Weights of a small GPT-style language model, trained from scratch on English Wikipedia.
Size: 13 layers, 4 heads of 32, MLP 384 SwiGLU, vocabulary 512, 2.9M parameters.
Architecture: RMSNorm before each block, untied embeddings.
Training: a variant of Muon for these matrices, 156M tokens, 4755 steps.
Each number is 128 + 24 x the weight over its row's rms, rounded and kept within 0 to 255. Layers, rows and columns count from 0. The size above them is the row's rms in percent of the matrix's.

# layer 3 attention value, 128x128, rms 0.052, rows 18-38, columns 0-63
size [103 110 106 100 102 105 103 110 100  99  94 109 101  95 104 102 102  98 102 100  96]
[[114 123  94 121 100  80 132 137  89 122 177 156 123  89 172 133 173 119 110 141 108 127 139 119 109 128 147 139 111 148  95 135  80 104 161 131 153 122 124  91 107 105 131 162 109 106 153 121 166 159 126 126 157 124 106 141 102 182 155 103 132 152 148 102]
 [ 72 125 110 113 120  91 142 169 145  91 139 138 138 160  60 150 112 128 121 113 153 124 139 101  91  76 131 114 113 100 142  99 143 121  86 149 122 130 139 157 130 144 113 161 130 100 169 102 110 177 106 140 116 139 117 104  96 138 142 119 124 158 162 152]
 [131 117  94 116 123 149 100 112 126 122 149  79 121 145 117 122 109 106 153 115 151 147 107  78 196 140 157 129 128 142 152 113 149  98 125 137 121 165  99 115 116 108 128 135 180 133 116 136 128 131 149 149 142 110 132 170 100 135 140 107 113 161 170  93]
 [156 111 105 112  88  97 142 107 137 115 107 126 135 140 179 132 188 148 100 114 136 129 151 121 112 102 122 111 123  66  92 120 104 188 108 106  94 141 131 169 143 109 149 134 181 112 143 133 124 118 122 132 125 104 131 129 109 121 118 101 145  97 144 116]
 [136 139 137 170 153  85 136 101 141 157 114  84 124 169  89 153 154  88 134 140 134  78 103  96 115 122  76 109 150 111 121 121 122 167 145 100 128 129 107 115 104 135 112 158 135 110 154 162 108  94 133 147 120 133 126 163 124 121 144 158  94 110 119 107]
 [116  72 141 125 142 145 120 116 106 105 132 161 156 109 189 150 140 183 145 176 167  87 144 158 157 103 139  89  91 134 184 173 128 112 138 103 113 135 122 158  98 149 134 139 134 101 111 130 109 103  90 143 139 120 118 162 135 161 151 142 111 130 147  89]
 [172  85 143 140  92 133 104 112 127 116 127 119 125 147 132 111 122  96 162 112 153 132 153  93 134 141 122 107 122 127 154 115 140 147 134 124 105  64 155 143 126  88 141 167 146 168 137 101 177 133 167 123  98 111 148 174 102 121 162 136 128 123 131 150]
 [129 122 120 136 155 154 135 111 131 145  88 158 147 132 148 101  69 108 146 142 108 122 154 133 134 160 145 137  75 136 132  92 120 133 116 187 140 113 118 129  94 118 105 146 166 140 199 142 135 153 135 169 129 145  65 108 131 142 115 115 152 140 103 141]
 [174 127  98 171 102 132 160 131  82 106 138 174 141  91 102 126  88 132 137 175 109 151  89  91 137 115 118 106 142 152 167 145 117 128 133 116 124 151 133 162 133 132 116 146 122 140 130 122 128 109 166 155 115 148 120 117 168  98 151 123 121 102  94 105]
 [145 118  91 156 183 153 142 134 140 120 140 155 111 134 125 150 119 129 139 132 144 121 128 178 111  94 100  91 106 168  94 127 126 123 142 137 147  92 126 141 132 104 125 130 141  99  96  85  77 158 152 104 150 150 144 125 158 100 128 138 127 127 115 111]
 [136 141 118 111 158 174 140 107 131 100 136 128 134 144 102  86 110 101 104 119 156  70  74 129 145 158  90 159 124 159 137 133 146  89 106 116  97 120 111 123 120 121 123 201 121  99 143 122 161 116 106 122 160 138 113  97 145 134 162 163 148 115 124 160]
 [118  98 174 102 138 108 144 187 121 142 129 144 144 152  93  96 138 157 133 155 128 154 157 138 142 138 126 138 144 105 148 120 150 133 153 127 105 147 151 134 143  97  76 174 147 126 119 106 131 150 110 102 129 118 144 102 107 153  92 149 134 128 104 112]
 [158 109 119 121 110 113 114 131 167  91 112 147 133 118  81 146 117 107 110 116 166 170 129 104 149 128 145 114  96 143  99 158 106 144 130 125 124  99  92 175 118 100 117 148 128 124 170 117 146 116 148 131 116 134 106 131 120 144 117 167 145 125 122 103]
 [108 163 131  96 117 135 131 102 117 140  89  91 129 139 118 145  97 158 139 119 138 156 139  84 108 144 141  76 106 153 185 119 140 109 136 100  65 100 128 118 137  80 107 102 151 141  78 116 121 128 110 128 148 102 132 136 147 118  97 141 104 132 107 152]
 [136  96 168 102 114 141 142 129 138 123 126 156 101 101 140 136 137 130 135 107 148  97 131  82 132 130  87 156 131 111 120 152 169 114 181  71 151 147 102 146 123 179 113 116  86 132 116 132 101  93 171 146 119 106 176  92 136 124  83 108 117 118 135 194]
 [138 146 147 100 150 107 151 122 114 135 101 150 123  99 150 146 186 115 115 143 123 151 158 160 127 153 117 168 144 109 179 136 140  92 114 138 138 141 160 138 126 159 120 134 162 143  75 133 116 150 106 146  91 101  95 184 176  95 117 142 125 151 112 170]
 [157 119 148 102 131 112 114 168 117 136 101 117 129 115 157 132 149 129 103 144 127 127 112 130 139 162  89 141 109  91 203 124 119 169  92 139 139 132 122 155 110 117  86 129 157 160 128 128 137 107 129 121 112 132 135  77 152 128 147  92 110  93 120 123]
 [128 139 100 123 107 114  73 102 130 151 122  88  88 157 171 136 151 138 149 119 112 129 118 143 125 116 164 149 157 151 147 160 177 119 121 133 189 146 118 145 100 144 143 106 136 141 131 125 124 156 145  81 128 134  86 115 138 118 103 147  96 115 136  89]
 [164 184 141 145 109 107 111  78 111 162 163 122 114 140 103 122 153 125  74  98 145  82 148  94 123 120 136 100 135 139 120  95 136 129 134 120  69 145 175 116 116 129 101 125 118 156 106 143 141 138 143 147 151 163 113 128 121 148  71 136 131 107 122 126]
 [112 124 108 132 120 131 143 152 149 131 154 177 117 102 149 127 116 120 112 108 164 146  82 120  90 104 113 156 125  95 147 100 182 138 112 161 123 103 121 119  82 134 137  74  83 145  76 121 141 120 137 141 149 140 157  87 179 125  92 106 127 129 142  98]
 [129 123 164 120 191 140 134 102 112 109 145 113  84 139 115 135 160  83 157 165 119 147 166 112 100 135 119 122 120 122  93 102 139 145 127 133 144 111  82 171 136 109 134 117  99 109 146 119 104 132  94 119 146 155  74 139 104 182 121 139 143  98 128 142]]
# layer 3 attention output (transposed), 128x128, rms 0.0646, rows 18-37, columns 0-63
size [102 110 117 110 104 109 112 115 112  98  98 111 114 100 104 108 103 101 100 107]
[[118 118 112 118 112 121 161 165 114 109  84 117 110 130 163 104  95 130  92 156 135 115 117 122 131 102 143  96  84 119 141 163 142 117 126 164 143  90 126 144 133 101 123  99 106 133  98 127 120 155 141 106 152 101 117  96 133  92 147  92 107  88 155 139]
 [140 113 178 112 134 145 135 104 133 160  97 105 150 133 158 117  76 146  96 131 200 140 133 133 120  96  92 141 140 156 119 100  73 122 143 113 150 143 150 121 115 166 148 144 115 186 143 120 101 148 122 128 152 122 105  85 108 140 103 110 100 159 113  94]
 [112 150 112  95 124 156 125 148 100 120 113 132 109 145 160 119  87 124 129 142 102 110 100  94 102 185 129 112 129 124 150 162 136 160 129  87 142  97 117 163 140 127  66 152 176 145 159 177  93 160 112 165 129 168 128 111 131 144 113 139 143  86  96 103]
 [130 163 102  99 124  81  93 131 161 129 110 116 125 148 155 141  91 124 135 120 119 144 139 142 157 183 118 118 152 129 160 120 112 110 141 198 150  96 141 111 115  80 144 159 114 145 113  80 168 117 162  76 131 135 109 135 116  99 115  78 101 175  91 109]
 [125 115 147 124  97 138 164 141  99  98 128 165 100  98 139 147 171 126  99 105 134 152 114 147 150 176 140 129 192 179 126 123 108 139 124 137 145 139 125 162 172 150 149  87 124 142 127 108 158 171 118 118 127 143 101 101  99 138 140  96 144 142 140 127]
 [104 124 146 117 126 130 130 117 157 148  98 109 164 157 128 142 129 127 116 116  89 100 162 157 144 104 130 121 147  90 125 153 116 133 126 151 103 103 115 173 124 145 100 117 144 176 191 148 151 141 146  78 118 127 115  96 139 116 143  83  96 140 125 124]
 [ 73 120 110 112 170 105 123 167 138 135 118 107 165 140 100 108 106 167  99 118 156 105  85 125 115  83 130 139 122 147 107 147 111 124 127 125 154 134 144 120 130 115 128 155 143 135 123 103  99 124 127 105 116 130  95  92 114 156 117 132 150 160 167 143]
 [118 150 126 133  80 112  99 119 111 100 129 131 124  94 119  94 124  82 108 101 116 123 106 113 133  88 148  93 101 126 164  99 103 164  84  96 109  99 115 132 133 148 142 162 128 154 139 108 105 107  86 132 102 103 146 131 110 158 143 111 123 122 148 128]
 [117  74 131 134 121  93 111 137 146 130 143 174 104 125 134 137 128 138 129  98 139 134 122 131 145 183 142 139 145 106 116 122 122 119 132 103 160 120 123 118 142 118 129 143 156 110 148 134 188 112 153 105 129  82 125 126  94 134 149 141 139 117 105 146]
 [116 126 136 112 162 112 110 122  97 151 137 103 105 111 115 141 125 122 128 110 150 156 125  57  68 102 150 126 126 151 126  99  83 116 134 129 146 167 130 136 111 129 162 112 125 143  73 134 136 158 151  89 120 103 158 111 137 151 109 174 150 138 103 188]
 [163 129 140 171 117 125 150 112  81 166 148 167 150 126 103 110 149 121 131 108 128 146 146 113 112  87 144 151  96 125 106 110  87 148 112 107 113  80 113 103 120 124 124  91 183 121 114 145 133 115 122 147 108 124 158 125 171 121 152 128 163 137  98 156]
 [115 144 136 112 102 110 130 103 163 110 135 115 165 153 104  99 125 113 172 153 160 124 145 101 125 145  97  91 143 120  99 145  92 129 149 137 133 159 127 125 116 136 149 129 119 152 167 137 107 143 130 121 131 117 149 140 106 103 134 117 175 133 126 133]
 [111 130 103 128 132 141 115 101 140 165 143 153 116 105  95 113 132 153  77 134 149 126 112 152 146 153 142  98 159 115 163 101 111 168 153 123 133  96 162 140 117 122 117  94 161 101 140 138  68 149 148 113 105  84 116 160  95 106 116 152 134 121 109 156]
 [118  94 137 120 120 140 141 129 149 118  99 133 118 184 134  46  93 134 120  89 126 111 113 111 155 165 129 126 132 146 101 131 102 173 104 150 113 133 145 149  97 132 144 156 152 149 112 102  92 123 108 102 135 144 157 127 126 128 133  95 115 138 132 145]
 [136 132 117 168 121 159 101 145 117 167 107 147 162 151 126 126 106 144 122  79 136 174 153 137  89 113 163 123 150  88 150 135 123 140 128 124 164  87 151 104 143 140 130  94 138 117 158 125 146 144 123 154 156 147 107 142 139 141 155 154 124 118 142  94]
 [152 137 149 143 130 147 122 154 114 108 107 113  75 107 104  92 121 118 107 148 161 124 116 109  66 122 103 118 104 138 136 110 139 140 132 106 103 140 165  91 140 114  90 102 110 136 169 152 106 119  85 132 117 125 121 114 115 155 103 109 130 111 141 112]
 [149 135  90 129 181 144 121  98 127 120  87  77 113 139 111 134 164 120 129 152 128 100 110 152 106 134 138 177  89  97 107 115 141 105  88 134 146  73 122 119 132 164 142 123 109 168 103 143 121 135 112 101 108 129 124 144 148  98 116 169  87 150 110 120]
 [153 129 134  94 140 172 125  92 149 124 110 103 131 135 125  91 124 179 123 145  86 133 128 155  57 137 129 133  91 104 119 103 130 142 148 131 136 143  82 155 154 159 142 120 114  90 118 156 139 111 117 100 147 127 137 141 155 132 112  79 158 135 118 110]
 [125  98 115 116 132 143 140 191 138 137 136 150 124  84 165 110 103 143 102 175 119 127 157 141 139 191 152 120 136 147 189 130 140 136  89 104 143 135 139 102 129 109 159 108 149 142 149 114 115 106 116 125 127  94 107 160 136 114 112 113  53 141 149 127]
 [127 103 119 146 134 150 130 110 124 109 126 155 147 135  95 125 130 134  92 177 135 135 132 109 145 119 150 124 167 137 124 131  88 132 157 101 153  88 115 140 129 122 111  73 133 109 138 156  96 117 125  98 110 101 151 123 110  59  99 175 158 117 147 123]]
# layer 3 attention query, 128x128, rms 0.0521, rows 32-63, columns 0-63
size [105  88  86  91  97  94  97 100 104 110 102 104 107 116 116 106  97  80  95  88  97  96  66 114 106 114 107 103 102 106 104 109]
[[131 124 115 124 143 123 129 162  91 101 156 152 118 125 137 130 124 140 164  95 158 146 149 156 164 139 107 138 141 123  86 148 150 159 114 154 186 122 108 119 142  91  98 119 142 133 119 152 146  89 103 178  93  93 116 120 117 131 102 141  86 161 120 131]
 [127 151 125 150 170  86 199 111 104  93 169 126 143 134 154 119 139 115 129 159 146 108 145 151 146 134 113  96  91 114 117 146 105  93 122 106 187 141 110  87 128 108 119 152  99 143 148 176 149 147 135 108  80  94 125 126 109 131  75 144 126 162 153  76]
 [124 106 108 156 128  76 138 125 117 131 116  98 113 113  95 169 115 140 120 119 109 108 126  80 140 149 175 182 140  95 123 165 103 160  98 112  97 137 166 113 114 138 143 120 102 131 150  96 158 111 119 124 147 154 122  82 135 132 109 132  93 134 127 124]
 [132 124 116 115 144 110 100 118  96 138 100 108 133 133 114 203 123 135 106 149 133 153 153  97 163 135 141 110  88 131 155 167 143  96  80 103 153 121  87  97 116 130 146 157  98 113 134  59 124  79 134 173 121 108 112 117 131 132  86 164 141 123 161 113]
 [133 107 131 168 163 139 141 144 111 162 134 105 131 128 102 110 123  89 130 138 141 150  87 121 136 129 166 154 106 117 146 147 168 137 138 132 154  86 120 135 140  84  78 121 133 117 138 121 134  93 131 158  79  76 152 120 121 165 124 113 135  90 114 141]
 [135 104 140 136 132 136 131 137 123 147 117  94 115 154 136  99 163 156 149 140 141 111 115 128 117  66 126 136  95 111 101 164 112  97 127 113 129 123 154  93 144 128 151 131 163 130 130  94  96 149 146 126 161  82 114 109 113 111 144 117 127 146 133 173]
 [168 116 133 148 185 131 162  92 138 118 142 182 123 132  82 116  73 136 163 135 143 151 144 151  98 131 133 123 123 112 119 105 174 129 108 155 172 138 137 166  98  97 148 116 139 107 137 150 163  98 140 139  99  99 137 102  70 115  95 133 127 114 105 170]
 [ 69 126 121 123 113 124 142 136 102 123 151 147 104 133 113 113 131 130 151 158 185 139 176 144 109 134 111 131 113 151 130 143  83 145 119 136 128 135 138 156 125 121 131 135 139 144 136  91 126 145 128 106 102 131 169 158 155 120 109 151 114 136 133 134]
 [ 94 143 122 121 114 133  99  98 102 129 161 118 141 146 147 137 105 155 135 109 123 113 138  82 105 159  97 133 163 145 119  79  99  63 128  84 119  98 130 154 145 127 105 140 129 133  79 125 107 103 122 121 123 138 104 121  92 141 127 210 144 114 134 158]
 [125 106 104 123 157 161 109  91  95 141 126 141 103  90 149 129 116 159 113 113 132 147 133 142 169 107  89  88 131 100 168 100 102 108  98 147 132 138 141 159 100 126 117 114  99 120 104 137 128 153 104 183 103 132 145 129 119 176 128 108 144 163 120 139]
 [113 130 144 149 152 127 153 108 174 112  94 134 135 125 148 126 156 110 138 113 129 142 155 110 122 117 116 151  80 108 126 119 117 111 143 121 127 117 144 121 129  93 122 128 120 114 119 158 158 129 118 148 109 111  98 129 124 106  90 127 119 172 153 134]
 [130 106 183 121 146 122 136 114 154 151 121 146 133 106 127 145 144  99 160 155 125 145 120 109 105 134  53  97 125 138 105 114 164 138 153 161 124 130 115 109 102 100  87 126 123 156  68 133 147  96 121 156 124 119 106 143 115 100 137 127 126 100 133 118]
 [156  84 125 148 164 104 141 146 139 137 148  98 135 120  35 137 116 182  79 162 165 135 133 128 128 109 149 104 146 114 122 129 139 127 150 129 120 160 122  78 133 155  90 135 152 111 129 143 123 140 114 156 118 131 139 152 100 123 150 151 119 115 150 117]
 [136 136 177 158 147 123 120 158 130  96 139 132 175 129 168 130  95 127 126  94 167 129 136 148 155 125 105 104 128 164  61 128 108 172  83  77 144 168 173 124 131 143 107 114 148 104 175 107 137 105 112 151 113 113 119  95 149 116 139 105 134 115 162 152]
 [126 189 137 147 126 123 159 119 174  81 180 127 126 140 129 111 164 120 115 167 123 141 144 143 151  86 159  93 142 113 118 160 150 108 124 116 121 189 104 147 121 139 150 116 132  80 144 139 129  92 147 133 113 138 117 104 149 119 154 136 102 137 145 141]
 [141 127 153 157 126 151 120 176 117 138 146 108 152 166  97 132 127 126 130 129 168 144  68 142 148 148 139 102 121 149  93 103 115 145 114 127 148  95 146 112 106 119 115 150  90  94 120 155 121 143 117 134 149 106 152 111 130 138 136 138  64 118 113 164]
 [155 131 158 156 119 145 151 106 145 150 135 179 124 123 125 132 117 107 122 109 153 135 162 164 148 152 124 138 130  91 137 153  79 114 103 147 140  73 143 106 128 114 124 141 122 155 135 163 131 114 124 154 105 157 117 152  98 135 129  97 104 130 170 118]
 [111 134 151 124 156 122 141 164 114 135 183 137 115 149 141 105 138 126 139 157 149 137 132 138 157 142 124 103 166 115 126 121 115 108 127 146 172 101 119  99 112 114 103 124 134 155 135 144 141 138 130 129  45  75 122 197  89 132 145  90 114 124 124  97]
 [115 138 136 132  84 117 142 100 181 141 136  81  90 121 128 118 154 107 113 143 108 111 137 110  88 152 138 126 158 104 108 133 101 104 113  91 112 156 128 133 152 142 127 191  93 141 146 130 149 131 132 125 174 153 124 162 134 110 163 123 133 117 154 103]
 [128 116 127 152 153 120 138  94 131 121 118 132 151 109 135 129 129 126 154 126 139 127 138 145 162 125 112  99 163 152 117 128 143 129 120 141 158 109 106 188 109 119 140 143 118 122 105  78 142 107 129 147  90  63 119  95 114  70  79  73 132 108 133 130]
 [191 147 148 114 118 158 163 100 107 148 176 136 149 135 159 142 141 130 106 126 137 148 118 138 102 170 130 149  78  95 113 185 153 136  84 125 185 156 111 127 114 125 130 165 132 109 158 131  87 117 121 157 182 145 123 179 113 147 148 114 152  97 123 150]
 [158 124 167 124 130 124 112  92  98 136 131  99 200 144  88 135 115 149 106 133 131 155 101 113 105 146  98 161 109 110 122 118 146 118 145 119 151 122 103 139 117 115  81 113 115 105 136 156  90 118 123 127 129 164 143 144 147 121 148 133 128  69 137  66]
 [109 104 113 134  92 130 117 126 133 117  88  90 117 185 117 152 107 152 120  81 150 136 163 122 115  95 117 141 151 112 147 108 119  86 111 133 120 114 135 148 116 103 153 125 130 160 113 122 121 100 135 111 124 178 110 128 129 132  90 109  82 135 168  77]
 [139 118  82 120 106 111 111 116 155 109 136 125 124 107 136 108 136 132 117 127 138  91  91 104 133  87 120 117 157  76 125 115 129 120 106 116 140 100 119 145 142 127 119 161 150 151 153 147 130 175  83 112 116 141 100 171 161 110 147 169 116 109 147 153]
 [145 123  86 175 158 139  78 120 139  82 101 136 101 117 129 133 154 136 128 122 108 119 130 106 155 123  74 131 142 144 132 149 142 167 133 175 144 113 110 105 128 158 109 100  96 139 125 147 122 147 147 122 130 109  89 156 134 123 133 141 111 133 176 129]
 [133 136 119 134 120 133 124 152 160 120 112 104  87  92  68 181 116 124 132 109 157 165 159 121 110 180 136 112 102 133 145 108 147  76 173 154 122 139 152 156 193 129 137 101 150  93 117 168 130 135 119 127 118 130 131 121 121 110 110  94  99 131  92 156]
 [159 119 158 129 119 100 117 151 166 135 124 161 152 127 108 111  86 147 140 117 126 106 147 137 116 129 135 105 118 112  98 141 102 133 118 156 108 134  96 157 133 159 138 126  96 129 152 162  96 127 150 148 155 118 128 154 128 154 123 140 108 121 146 167]
 [151 142 129 155 131  88 143 118 109 137  89 138 148 143 112 121  71  98 124 133  93 121 121 150 140 129 122 125 158 140 151 137 100 149 118 144 143 128 116 130 115 145 162 180 142 163 100 111  70 101  87 134 110 130 125 104 115 140 147 134 143 158 145 121]
 [ 81 115 125 124 145 121 111 108 153 120  73 105 112 157 115 136 157 100  77 147 125 129 142 178 102 115 126  72 107  92  80 125 147  96 148 178 120 106  59 101 134  88 121 155 123 147 130  94 119  85 138 112 133 140 138 152 148 109 130 124  78 133 108 168]
 [124 157 103 143 143 126 180 174 161 100 162 134 117 136 181 146 146 147 189 143  70 107 121 137 133  99 121 110 112 152 127  97 197  96 149 140 164 124 104 128 124 126 105 146 105 179 125 103 166 112 114 112 129 151 137  85 127 125  88 151 146 106 104 152]
 [165 161  92 132 116 152 118 147 145 146  90 138  87 121 156 139 161 129 105 162 166  93 176 116 168 103 103 118 117 146  86 126 127 149 101 109 119 143 122 148  85 132 109 135 116 155 133 159 109 126 108  99 178 142 108 152 144 143 123 175 127 166 111 171]
 [120 130 145 198 145 129 163 157 119 130 111 131  91  86 149 115  90 143 143 130 112 147 119 110 144 159 149  73 102 155 134 175 139 180 140 176 145 105 110 118 163 142 172 175 103 142 157 118 131 165 139 118 147 139 113 108 125 192 130 138 151 155  99 104]]
# layer 3 attention key, 128x128, rms 0.052, rows 32-63, columns 0-63
size [ 89  74  92  98  98  88  77 100 101 104 100 104 108 112 105  98 104 102  98  92  97  99 128 106 102 107 101 104 102  98 105 107]
[[124 126 130 151 148 117 149 153 159 116  97 145 112 148 105 107 138 146 181 143 134  91  98 122 139  88 138 103 126 133 103 111 131  96 141 159 136 123  95 139 155 117 148 159 119  74 107 110 146  79 117 113 148 109 138 179 159 168 153 154 117 126 121 123]
 [144 137 108 147  97 135 133  89 143  88  84 147 122  93 128 144 136 153 127 159 122 121 109 120 111 181 160 110 107 151 113 141 163 118 161 162 135 122 142  74 121 139  95 128 124 150 134 130 157 172 117 119 136 146 121  91 138 137 134 131 124  93 127 158]
 [157 153 130 132 131 123  78 134 101 142 154 161 113 129 188 107 154 150  91 173 132 117  93 149 125 138 126 130 122 105 168 135 122 103 140 137 182 117 125 143 155 124 120  56 165 147 108  91 115 179 140 139 121 143 130 164 144 114 130 173 133 151 127 112]
 [107  96 125 144 143 146 141 119 149 137 146  87 128 135 151 108 123 120 154 136 137 150 142 138  81 141 101 145 120 151 115 140 107 132 186 139 128 118 127 138  87 114  96 160 119 149 118 143 164 143  88 137 156 162 121 152 136 148 160 157 170 122  98 107]
 [146  98 165 139 158 170 157 128 145 176 120  89 133 116 139 115 113 121 135 162 146 126 115 140  83 108 116 112 105 133 126 175 113 159 136 111 103 117 140 107 105 132  70 112 161  98 124 150 177 146 106  86 116 122 134 117 130  96 124 140 146 125 136 137]
 [ 99 143 129 121 104 148 153 156 138 144 141 156 182 128 161 150 154 112  66 193  77 112 122 175  82  95 126 164 136 133 122 111 133 161  85 151 127  97 117 100 134 111 135 148 125 136 121 106 136 129  98 116 147 190 139  81 148 104 116  88 140 125 155 111]
 [115 110  59  87 142 150 119 135 122 123 161 141 100 152 130 127  82 115 146  96 125 109 146 133 143 172 129 141 147  94 153 122 135 131 102 145 109 150 134 135  84 138 164 115 124 136  98 113 143 124 136 140 125 194  88 140  80  68  78 147 139 140 120  99]
 [ 80 100 170 154 118 108 135 107  92 132 138 123 116 106 123 132 136 124 130 113  85 114  92 154 156 166 159 114 118 127 141 163 112 144 118  86 128 116 153 116 116 143 144 129 119 138 147  96 130 146 111 140 106 186 123 136 105 163 164  70 143 139 136 140]
 [133 160 122 101 140  91 118 123 125  96 100 104 109 107  98 163 107 109 156 119 140 111 149 116 105 172 120 150 131 128 150  79 150 116 159  88 111  95 159 124 147 130  91 134 115 112 111 116 134 119  83 160 191 136 125 156 159 193 131  87 166 141 109 121]
 [157  88 156 107 129  77 118 170  98 132 120 129 156 101 123 179 115 127  90 154 162 167 121 124  99  82 116 116  87 152 103 111 128 125 130 166 116 141 106 102 127 136 133 123 149 145 148 117 138 124 106 155 127 134 155 127 112 163 188  99 107 106 141 108]
 [140 150  81 105 159 134 172 137 109 110 135 103 114  98 159 165  87 159 155 164 155 106 107 114 137 117 135 164 107 115  98 132 131 138 106 131 140 149 142 139 103 154 113 159 157 156 131 147 126 145 119  91 101 132 144  96 136 136 121 131 148 136 128 152]
 [152 142 108 141 102 104 171 143  87 174 146 144  94 138  97 109 164 122  97 114 125 116 148 118 115 110 131 149 136 137 107  96  85 102 111 151  87 121 148 130 159 120 168  71 104 115 129 132  93 124 128 138 155 175 189  83 153 147  92 127 132 177 112 129]
 [ 89 133 155 110 125 138 123 123 134 124 170 126 144 149 120  93 164 156 106  73 159  95 137 100 140 117 120 119 118 141 104 101 124 132 119 110 129  89 154 157 148 101 137 125 125  97 151 115 109 169 161 106 144 125  97 112 120 119 163 113 140 135 123 116]
 [174 148 106 120 148 161 160 138 144 114 142 141 122 181 138 151 143 150 118 159  76 154  86 135 152 128 150 143  96 113 139 154 125 106  77 152  75  85 149 127 120 106 153 115 138 180 156  78 127 122 104 165 130 103 116 149 139 141 131 124 121 115 112 153]
 [166 125 127 106 120 174 107 131 101 132 106 120 138 159  71 117 151 151 155 119 142 124 122 158 120 128 140 110 111  92 132  97 124 137 135 197 145 151 153 127 147 109 118 144 126 155 117  88 140 119 151 165 107 117  90 124 139 159 182 131 145 148 140  81]
 [117 144 131 115 119 147 103 100 180 110 145 140 139 116 113 161 134  83 118 127 121 116 138 125  78 121 173 134 117  97 140 138 109 144  90 110  93 107 123 159 152 123 102 130 174 146 133 147 158  97 137 134  93 151 101 139 116 139 109 172 161 139 166 114]
 [135 102 126 118 179 123 146 172 136  89 120 125 162  64 148 160 131 142 131 165 131 154 117 121 112 113 155 138 113 128 127 107 139 135 132 123 142 155  94 148 124 125 127 178 164 155 100 137 152  94 114 146 100  93 128 136 127 163 149 150 121 110 131 117]
 [133 125 126 168 167 141 157 147 140  79 107 142 118 120  97 111 158 104 119 144 137 142 144 123 105  76  72 130 137 133 111 147 143 148 151 133 129 136 123 126 120 162  46 152 117 120 127 121 150 120 126  79  89  46 118 137  79 138 125 131 108 128 150 133]
 [101 127  82 157 138 140 110  95 136 115 105 107 124 137 101  93 123 166  95  90 101  98 128 122 128 119  83 114 131 106 124 129 107 132 128  74 139 113 145 125 145 141 124 106  74 104 147 117 103  81 116  90 140 139 148 108 132 132 128 123 135 159 121 117]
 [ 97 111 119 101 144 111 188 140 169 111 128 131 118 175 126 101  90 130 152 135  96 192 144 156 108 123  88 127 119 105  80 118 128 176 176 146  80 140 115 139 110 118 154 154 151 113 113 152 131 127  89 126 118 131 126 125 145 106 132 163 167 107 102 144]
 [157 114 127 107  65 148  98 124 128 100  87  97 133 114 106 119 133 118 133 170 101 138 110 126 137 134 134 138 159 123 186 112  72 122 109 110 109 138 144 115  91 107 166 117 119 127 102 122 117 129 118 147 134 121 101  97 149 143 122 131 163 126 130  91]
 [109 132 138 117 146 128 171 119 135 126 123 105 129 128 110 129 127 120 150 105 146 156 134 125 132 114 141 118 132 132 153 138 129  88 143 125 114 137 127 139 137 148  91 104 134 127 144 131 157 124 140 148 130 107 110 117  76 133 146 138 160 120 164  92]
 [121 140  94 120  73 108  81 154 103 126 147 133 128 148 127 125 136 135 102 106 114 125 118 132 143 134 131 141 105 130 110 141 117 105 103  90 112 125 120 113 141 158 140  95  73 112  93 142 131 133 132 123 146 153 118 123 164  99 140 105 149 181 153 144]
 [129 121 129 162  97 124 100 155 118 124 143 105 133 150 141 129 111 141  82 140  78 157 110 135 131 186 146 107 129 147 123 122  94 109 126 149 135 150 123 120 169 171 140 101 126 115 167 168 149  96 140 138 151 166 122 150  98  99 121  95 112 147 105 139]
 [162  97 139 167 116 113 141 130 139 135 166 147 156 102 113 105 174 144 116 145 101 117 121 139 119 166 116  90 146  94 115 145 177 111  90  94 133 109 103 157 116 117 151 106  81 155 175 147 114 116 145 127 154 131  99 162 120 107 141 122 131 105 132 118]
 [119 109 131 104 128  95 123  94 154  88 140 142 148 170 159 163 102 115 122  78 132  95 116 136 127 128  89 126 157 115 115 122 102 122 125 132 168 115 136  99 133 149 127 139 164 170 129 171 111 100 145 119 154 109 127 123 114 144  88 100 152 129 139 136]
 [150 127 127 154 125 168  93 134 146 159 146 133 156 114  72 144 145 121 111 112 107 164 211 118 105 153 145 165 122  92 153 159 167 127 122 120 111  92 116 128 107 137 162 130 151 127 121 107 151 127 141 106 115 134 143 171 106 143 111  84 168 149  94 113]
 [ 90 130 144 159 145 160 129 165  85 119 130 162 124 105 148 127 125 100 137 136 143 201 102 165 123 147 149 157 135 107 115  90 102 140 136  99 151  97 169 173 148 164 132  92 119 104  86 127 118  66 118 142 128 121 105 156 132 125 109 175 161 114 117 154]
 [131 115 137 141 124 114 138 145 119 129 188 159 141  96 123  85 127 154 120 152 168  98 126 107 137 135 123 100 150 126 153 150 115 113 145 156 144 113 136 151 137 156 126 129 154  96 111 191 130 154 119 144  93 108 111 123 130 112 138  93 129 105 151 123]
 [126 111  93 116  99 128 156  88  96 120 137 108  83 135 108 114 110 157 136 150 127 120 162 122 114  77 156 154 128 106 140 125 117 109 118 160 150 113 107 151 144 145 130 164 101 182 105 152 123 130 136 124 100 129 149 125 156 181 136  93 127 130 165 152]
 [135  79 102 115 187 144 115 121 184  64 148  95 125 118 129 133 131 116 152 113 124 148 167 100 118 144 143 115 114 113 113  88 131 156 112 122 160 117 108 136 123  93 108 115 122 133 101 133 152 119 118 121 142 114 143 142 106 134 104 131 146 104 108 110]
 [124 131 107 164  96 144  75  95 131 141  86 149 122 104 123 140 152 185 106 120 119 114 136 116 129 124 169 109 168 173 123 126 146 107  99 109 169 130 138  73 125 147 170 101 136 148 132 156 109 161 125  98 166 164 145 140 177 129 117 146 140 118 151  96]]